Part of a small language model's weights.
Training: a variant of Adam for these matrices, 907M tokens, 6919 steps.
Each number is 128 + 32 x the weight over the matrix's rms, rounded and kept within 0 to 255. Layers, rows and columns count from 0.

# layer 12 attention query, 576x576, rms 0.0557, rows 557-573, columns 192-287
[[107 150 117 222 110 121  82 151 115 116 152  89 177 148 174  96 108 180 136 110 204 162  81 142 162 188  66  72 128 181 136 175 217  95 154  70 139 156 163  87 133  71 187 122  87 169  79 159  76 156 135 109 175 105  82 141  86  93 140 202 101 148 182  72 174 211 173 117 140  91 167  70 182  68 120  64 119 216 139 146 160 179 205  84 104 109 169 178 182 172 143  79 194  91 123 102]
 [ 68 103  80 189 155 139 115 108 152  71  97 127 160  58 152 127  78 151 184 160 152  73 160 192 135 214 174  71 111 101 182 189 168 184 153  75 129 106 145 169  93  43 123 177 126  79 144 216 118 129 131 158 225 108  91 151  75 153 177 144  92 172 114 161 135 112 123  81  93 140 150 168 132 108 111  59  95 127 214 159 134 138 136  73 123 130 186 131 102  96 160 122 156 139  88 119]
 [101 203  82 161 133 111  79  74  88  52 151 159  63 138 149 147 157 167 165 143 140  92 122  59 142 124  71 157 214 109 148 149 111 145 148 178 184 117 106 111 132 156  97 145 105 122  97  67 109 151  93 178 123 158  35  90 147 143  85  59 215 142 218 150  90 143 121 184 124  86 104 104 107 159 149 130 119 102  91 109 137 177 202  98 155 156 209 150 175  60 125  45 166 112  82 201]
 [115 102 162 131 150 141 142 140 139 155  74 105 108 132  55 213 128  72  87 181 136  88 108 142 103  86 179 176 101 109 126  85 105 206 197  63 149 140  48  97 117 175  66  78 187  79 149 103  84 172 114 100  95  85 162 145 115 128 106 107 151  94  94 133 143 128 142 116 143 108  88 170 182 157 103 134 155 142  80 110 168 122  86  98 114  84 131 149 210  61 117 110 107 172 192  70]
 [ 84 117 103 171 117 107 120 110  71 206 116 134 143  81 132 144 110 131 165 149 139 114 123 125 205 122 130 120 132 119 169 138  74  84 131 151 202 100 164  71 110 172 161 119 102 199 154 118 123 139 132 145 116 118 151 121 102 209 131  92 168 116 168 202  84 157  86 152 184  90  80  70 132 111 119 175 162 164 181 140  98 145 172 124 110 105 118  86 104 165 131 154 142  98 178  32]
 [ 81 148 168 150 167 152 147 192 207  61  66 138 184 126 123 134 155 166 129 145 109 188 123 108  64  99 183 134  93 151  60 133 156 190 150  70  65 138 137 159 126 146 133 214  59 140 176 146 168 106 108 107 171 182 126 126 149 133 120 131  61 146  58 141 161  77 131 110  63  79 207 105 140 126 134  74 176  93 106 127 147 103 175 124 136 119 130 143 185  66 147 112 111 153 140 142]
 [102 137 238 157 218  81 133  90 121 128 126 105 144 100 134 171 108 139 190 122 160 210  79 111 141 133 172 116  69 123 175  84 129 140 106 106 136 132 149 121 160 126 143 108  98 205 133 150 100 113 144 107  84 119 212 142  63 108 130 143 175 138 117 147 111 206  40 149 209 129 108 132 111 125 199 175 113  78 156 120 161 190 131 120  49 104 153 141 101 159 139  91  67 153 228  74]
 [198 126  93  43 116 184 167 213 105 102 141 109 129 113 138 136 119 160 189 145 100 107  54 159 122 134 121  96  57  93 134 224 198  93 126 107 135 149  93  73 173 112  85 138 134 144 151 170 117 110 171 102 102 198 131 129 115 107 121  83 174 178 118  52  69 148 165 112  56  93 111 148 123  75 134 110 133 127 163 112 118 134 102 105 131 172 143 214 193 130 140  84 168 113 115  65]
 [116 157 169 122 107 106 157 152 174 132 120 133 120  73 148 128 122 202  95 121 185 152 180  46  37 118  60 178 122  91 132  92 101  62 118  95 100 148 138 148 161  82 159 110 116 145 191 143 183 159 134  88 100 147 119  49  70  67 107  99 147  86 101 134  76 164  98  64 117  81 141 140  62  41 168 174 111  74 153 133 147 136 177 152 182  33 184  93  55  93 151 103 137 103 164 117]
 [122 104 114 174  97 104 120 123 130 143 146 106  89 144 141 172  89 167 106  80 172  83 145 146 167 178  76 180 131 129 147  58 131 138 161 122 136 126 150 117 103 120 181 171 175 163  67  84 156 165  74  91 157  95 137 106  55 153  98  88 128 143 202 101 100 184 130  82 136 136 129 114 107 140  96 132 125 192 139 148 112  88  97 172 107 136 160  96 107  94 139  68 106 118 157 134]
 [139 139 112 120 127 102 110  89 103  90  62 139 157 178  12 156 152 125 151 134 136  33 101 125 162 129 131 172 185 167 113 109  94 123 163 116 192 120  12  67 110  99 126 164 112 189  91  45  71 165 192  56  91 180 130  79 104  73  82 133 218  94 111 175 148 143 190 141 108 136  30 134 127 202 139  74 169 127  27  91 164 130 177 152  89  77 104 146 133  67  99 151 122  79 103 132]
 [ 74 135  84 185 112  86 108 181 101 127  85  91 157  93 121 149 120 148  62  57  97 169 157 136 171 100 104 143 160 111 150 112 132  93 156 102 160  92 168  93 103 100 153  76 166 156 121 107 117 119 131 159 157 124  77 143 134 118 134 177 131 122 129  60 133 159 107 152 117 139 126 101 145  87 158 117 139 168  95 122 125 114 150 180  91 120 149  76 149 165 114 105 113 120 177 101]
 [102 155 139 154 137  77 114 179 154 141 104 154 149  60 147 172 170 147  97 176 207 163 171 161 122 154 167 199  81   1 202  86 168 142  91 159 180  69  63 137 114 118  76  70  59 140 141 155 157 167 155 145  95 229 104 113 153 156 140 112 109 116 152 128 114  82  95 195 100  19 106 147 135 164 202  83 109  44  84 197 131 162 164 130 158 123 121 133 124 100  79 117 181 130 211 105]
 [171  99 117 147 144 113  89 186  76 185 123  73 154 104  89 201 150 109 104 198 132 136  84 168 139  93 124 105  79  76 129 213 182 129 162 151 134 186  99 155 175 180  65  67  97  24 126 125 173 130 148 143  89 133 132 125 190 154  72  69 208 161 163 116  63 129 151 136 123  85 122 159 132 101 137 143 122 130 183 121  52 145  88 110 167 195  85 169 120 122 112  80 122 134 146  67]
 [144 150 186 109 152 200 186 136 138  73 190 135  63 157 170 133  85 152 189 124  70 133 192 111 127 149 136 172 133 183 169 124 193 145 130  84 115 109 121 166 129 163 122 143 102 165 138 208 149 112 116 168 134  30 136 166 105 153 119  88 150 125 110 105 143  95 179 154 205 121 110 221 174 152  84 171  93 121 162 130 198 108 146  68  85 113 147 191 146 115 124  46  70 147  95 155]
 [102  99  72 101 131 110  64 186  82  99  83 132 170 201 125 142 148 153 119  82 112 133 146 164 118 102 141  97 129  84 202 172 206 120 116 184 121  95 136 103 132 146  84 105 129  84  90  75 155  89 168 218 109 135  63 126 181  73 124  92  84 113 108 132 184  81 159 163 105 151 165 166 173 140 137  90  99  54  77  79 154 150 107 156 134 228 132 150 113  88 112 121 118 118  63 132]
 [160 119 126 152 164 147 123 121 131 133 200 141 123 166  69 110 129  74 156 118 115 172  75 130 117  97 104 131 112 180  78 135 119 155 120 113 138 182  86 151 151 128 158 172  96  83 104 108 179 133 104 176 120 119 133 157 214 119  94 198 206 168 154  79 131 161 151  89 115 129 171  67 127  98 158  87 123 144 164  84  87 131 122 104 155 148  64 100 143 176 105 150 104  96 133 159]]
# layer 12 attention key, 576x576, rms 0.0547, rows 557-572, columns 192-287
[[ 97 129 137 146 160 139  95  74 161  93 183  46 103 184 177  94 120 158 165  86 129 205  77 116 203 155  51  90 105 155  95 121 141 193 221  88  99 132 145 140  65 148 142 152  89 129 122 104 146 111 124  95 144 144 102 139 162 153 139 147 148 105 156  96 160 206 169 176  49 140 139 111 112 131 168  55 147 166 180  96 229 150 166  89 156 129  41  65 156 150 185 139 118  95 148 106]
 [100 122 127 171 110 102  84 149 108 142  90 113 141 106 131 116 136 207 209 115 137 108  83 151 217 114 128 105 165 131 117 202 147 153 160 115  81  99 129 178  32  67 118 157  95 155 160 160  67  86  82  84 193 170  77  93 105 117 191 110 127  92 141 152 125 180 125 215 116 115 160 156 131 146 175 177 171  92 132 135  86 146 198  39 154 147 144 190 105  64 142 107 181 123  85 116]
 [103 178  47 114 103 168 120 123 173 131 114 102 109  49 142 105 194 178 183 134 119 175 149 116  57 193 130 115 151 113 108 167 106 166 146 143 166 123 105 157 146 189 122  95 212 141 104 114 150 214 168 171 128  93  54 129 122 148 125 102 129 182 133 127 170 120  62 166 136  82 129 102 117 141  78  88  93  99 195  80 219 147 148 172 146  95 150 135 150 219 201 180 175  94 128 133]
 [153 154 166 133 166 131 131 128 106 174 119 130 199 132  76 151 134  89 131  95 142 113  92 107 122 118 157 188 132 168  72  64 129 109 162 114 143 118  58  96 117 134 149 125 139 103 119 226  76 144 116 131 111  41 146 165 119 149  86 131 117 112 128 135 121  61 121  45 167 123  83 152 121 159 109  86 132 167  78 144 135 120 114 120 100 120 116  84 148 137 132 105  73 194 164 124]
 [ 78  80 178 183 136  89 125 136  95 230 124 193 176 106 101  56 122 169  75 204 113  77 170 147 169 122 154 135 157 181 136 155 155 107 174 110 255 159 175  12  55 157 114  93 103 140 128 166 103 208 197 110 147 120 195 146  87 171 188 113 210  98  57 209 117 163 109 166 120 159  21 120 149  51 161 132 164 164 147 133 126 118 194 166 146 181  49 145  80  97  75 151 190  88 123 132]
 [ 97 171 169 184 113  85 144 145 155 103  61 167 152 154 172 163 141 159 134 186 131 110 127  89  95 135 174 164 125 131 138  81 132 127  91  86  75  86 133 112 159 133  67 128 138 134 216 117  95  59 156  74 166 122  96  81 134 160 103 172 141 117 129  72 137  70 177 137 134  25 152 133  99 229 127 142 199 161  89 144 106 136 100  65 149 126 187 166 189  85 156  87 120 100 154 114]
 [113  95 209 102 188 107 162 157 180 105  65 110 180 119 112 158 133  85 108 127 110 128  81  88  61 127 169 112  95 113  72  72 179  84 164  89 164 174 134 154  47 198 120 107 154 131  69 198 116 172 147 145 133  93 194 128 152 162 174 154 110 136  69 177  85 152 133  96 176 146  93 142  92 140 137  91 131 162 143 190 142 129 167 156  96 125 144  98 105 131 164 133  28 109 145  82]
 [125 122  45  72 166 123 120 161 133  90 104 108  83 136 143 125  97 155 119 132 150 165 172 127 169 154 100  69  91 169  79 134 132  92 133  56  94  71 138 158 181 143 159 150 162 146  74 166 162 148 165 141 117 141 171 163  90 160  66 122 115 156 122 117 153 138  94 116  81  98  89 131 145 118  94  66 152 189 159 134  86  94 131 116 133 102 158 110 163 189 133 112 107  85 149  66]
 [126 164 139 137  83 183 196 163 152 101  72 161 118 133  87 182 139 126  98 129  88 120  73 123 111 136 148 129 133  80 131 152 193  87 166 176 173 172 110 143  62 144 104 128 149 145 172  53 162 113 124 123 164 122 173  66 113  99 143 151 152  96  84 135  38 131 170 132  88 114 122 168 100 150 194 207 179 113 132 155 141 162 171 178 149 129 153 126  68  82 102 113 178  79 107  84]
 [150 107 138 170  26 126  86 150 125  88 136 145 138 122 114 164 117 145 118  90 123  78 129 151  70 139 126 121 121 161 158 177 110 134 110 203 133 157 100  73 134  71 127 106 121  93 145  75 161 132 102  67 169 132 121 128 137 110  90 182 163 152 140 122 111 171 195 129 138 150 119 117 100 148 137 153 148 145  55 121 151 118 106 157 209 162 145 164 113 105 154 113 141  99  63 153]
 [125 118 100 186  84 123  84 127 181 112 152  92 120 150 156 219 214 144 147 127 186 137  83  98 138 169 123  92 179 155 109  92 140 166 123  96 145 126  14  95 102 148 122  29 103  93 108  84  70 201 119 126  91 133 115  93 186 113 107 183 159 117  72 137  85 166 119 130  86 119 103  64  74 190 142  36 176 126  65 130 188  96 122 133 127  81 158 146 161 156  86 163 108 162 108  96]
 [ 97  59 117 136 119 143 124 134 149  89  84 124 142 150 120 104 115  96 109 122 129 145 142 132 201 124  87 115  89 134 156 136 127 169 186 128 178 101 128 124  73 139 161 146 168 124 103 107 123 141 140 197 145 116 104 149 147 171 118 124  66 116 114 107 116 117 116 166 119 122 112 168 116  76 143  94 114  99 130 102 147 157 164 161  93 109 107  81 153 131 101  83  52  98 110 126]
 [ 68 116  69 117 130 151  87 194 144 208  75 181 119 121 176 138 130 127 114 147 143 145 111 147 176 202 206 191  86 137 169 136 176 122 128 198 255  60 120 174  83 152 120 142 118 138 135 156 140 121 184 123 101 111 159 149 110 144 187 170 131 146 127 140 104 153 130 110 128 108  96  78 177 197 163 147 131 160 165 139  56 135 219 209 156 201 145  16  60 171  70 144 133 124 183 126]
 [147  58 100 114 173 126 153 131  80 164  76  76 105 112  95 138 117  96 107 135 134 190  83 116 155 126 181 125  80 100  56 147 131  92 197 106 109  78 109 129 132 154 148 122 131 110 117 147 202 133 221 128 135 139 159 153 118 113  89  21  89 125 128 104 122 142  85 109  88 100  91 118 178 129  88 103  99 165 187 112 116 146  97 188 127 105 106 102 166 200 157 109  68 125 158  46]
 [146 202 142 104 108 143 137 156 120 119 191 115 103 112 109 157 144 170 171 103 111  46 118 124  99 150 169  54 135 141 150 148 254  67 104  99 134  86 130 119 157 136 161  92 141 127 114 198  93 102  76 115 118  67 101 133 144 139 117 183 189 121 146  80 158 124 179 108 222 145  88 175 162 102  82 159  93 139 150 177 158 137 155  71 120 102 162 185 139 109 164  77 161 132  73 122]
 [ 96 110  70 113 177 166 116  92  86  90 109 170 126 154 184  87  62 172 178 157 173 185 118 155 143 123 134  95 149 134 175 164 139 188 102 148 141  79 146 126 141 114  99 138  93 129  98  96 139 104 183 145  68 191  94 149 116 138 125 131 168 188 145 122 162  95  90 163  98 135 202 146 155 126 116  79 128 103 112 124 215 151 183 135 113 145 126  93 145 159 121  65 131 182 120 148]]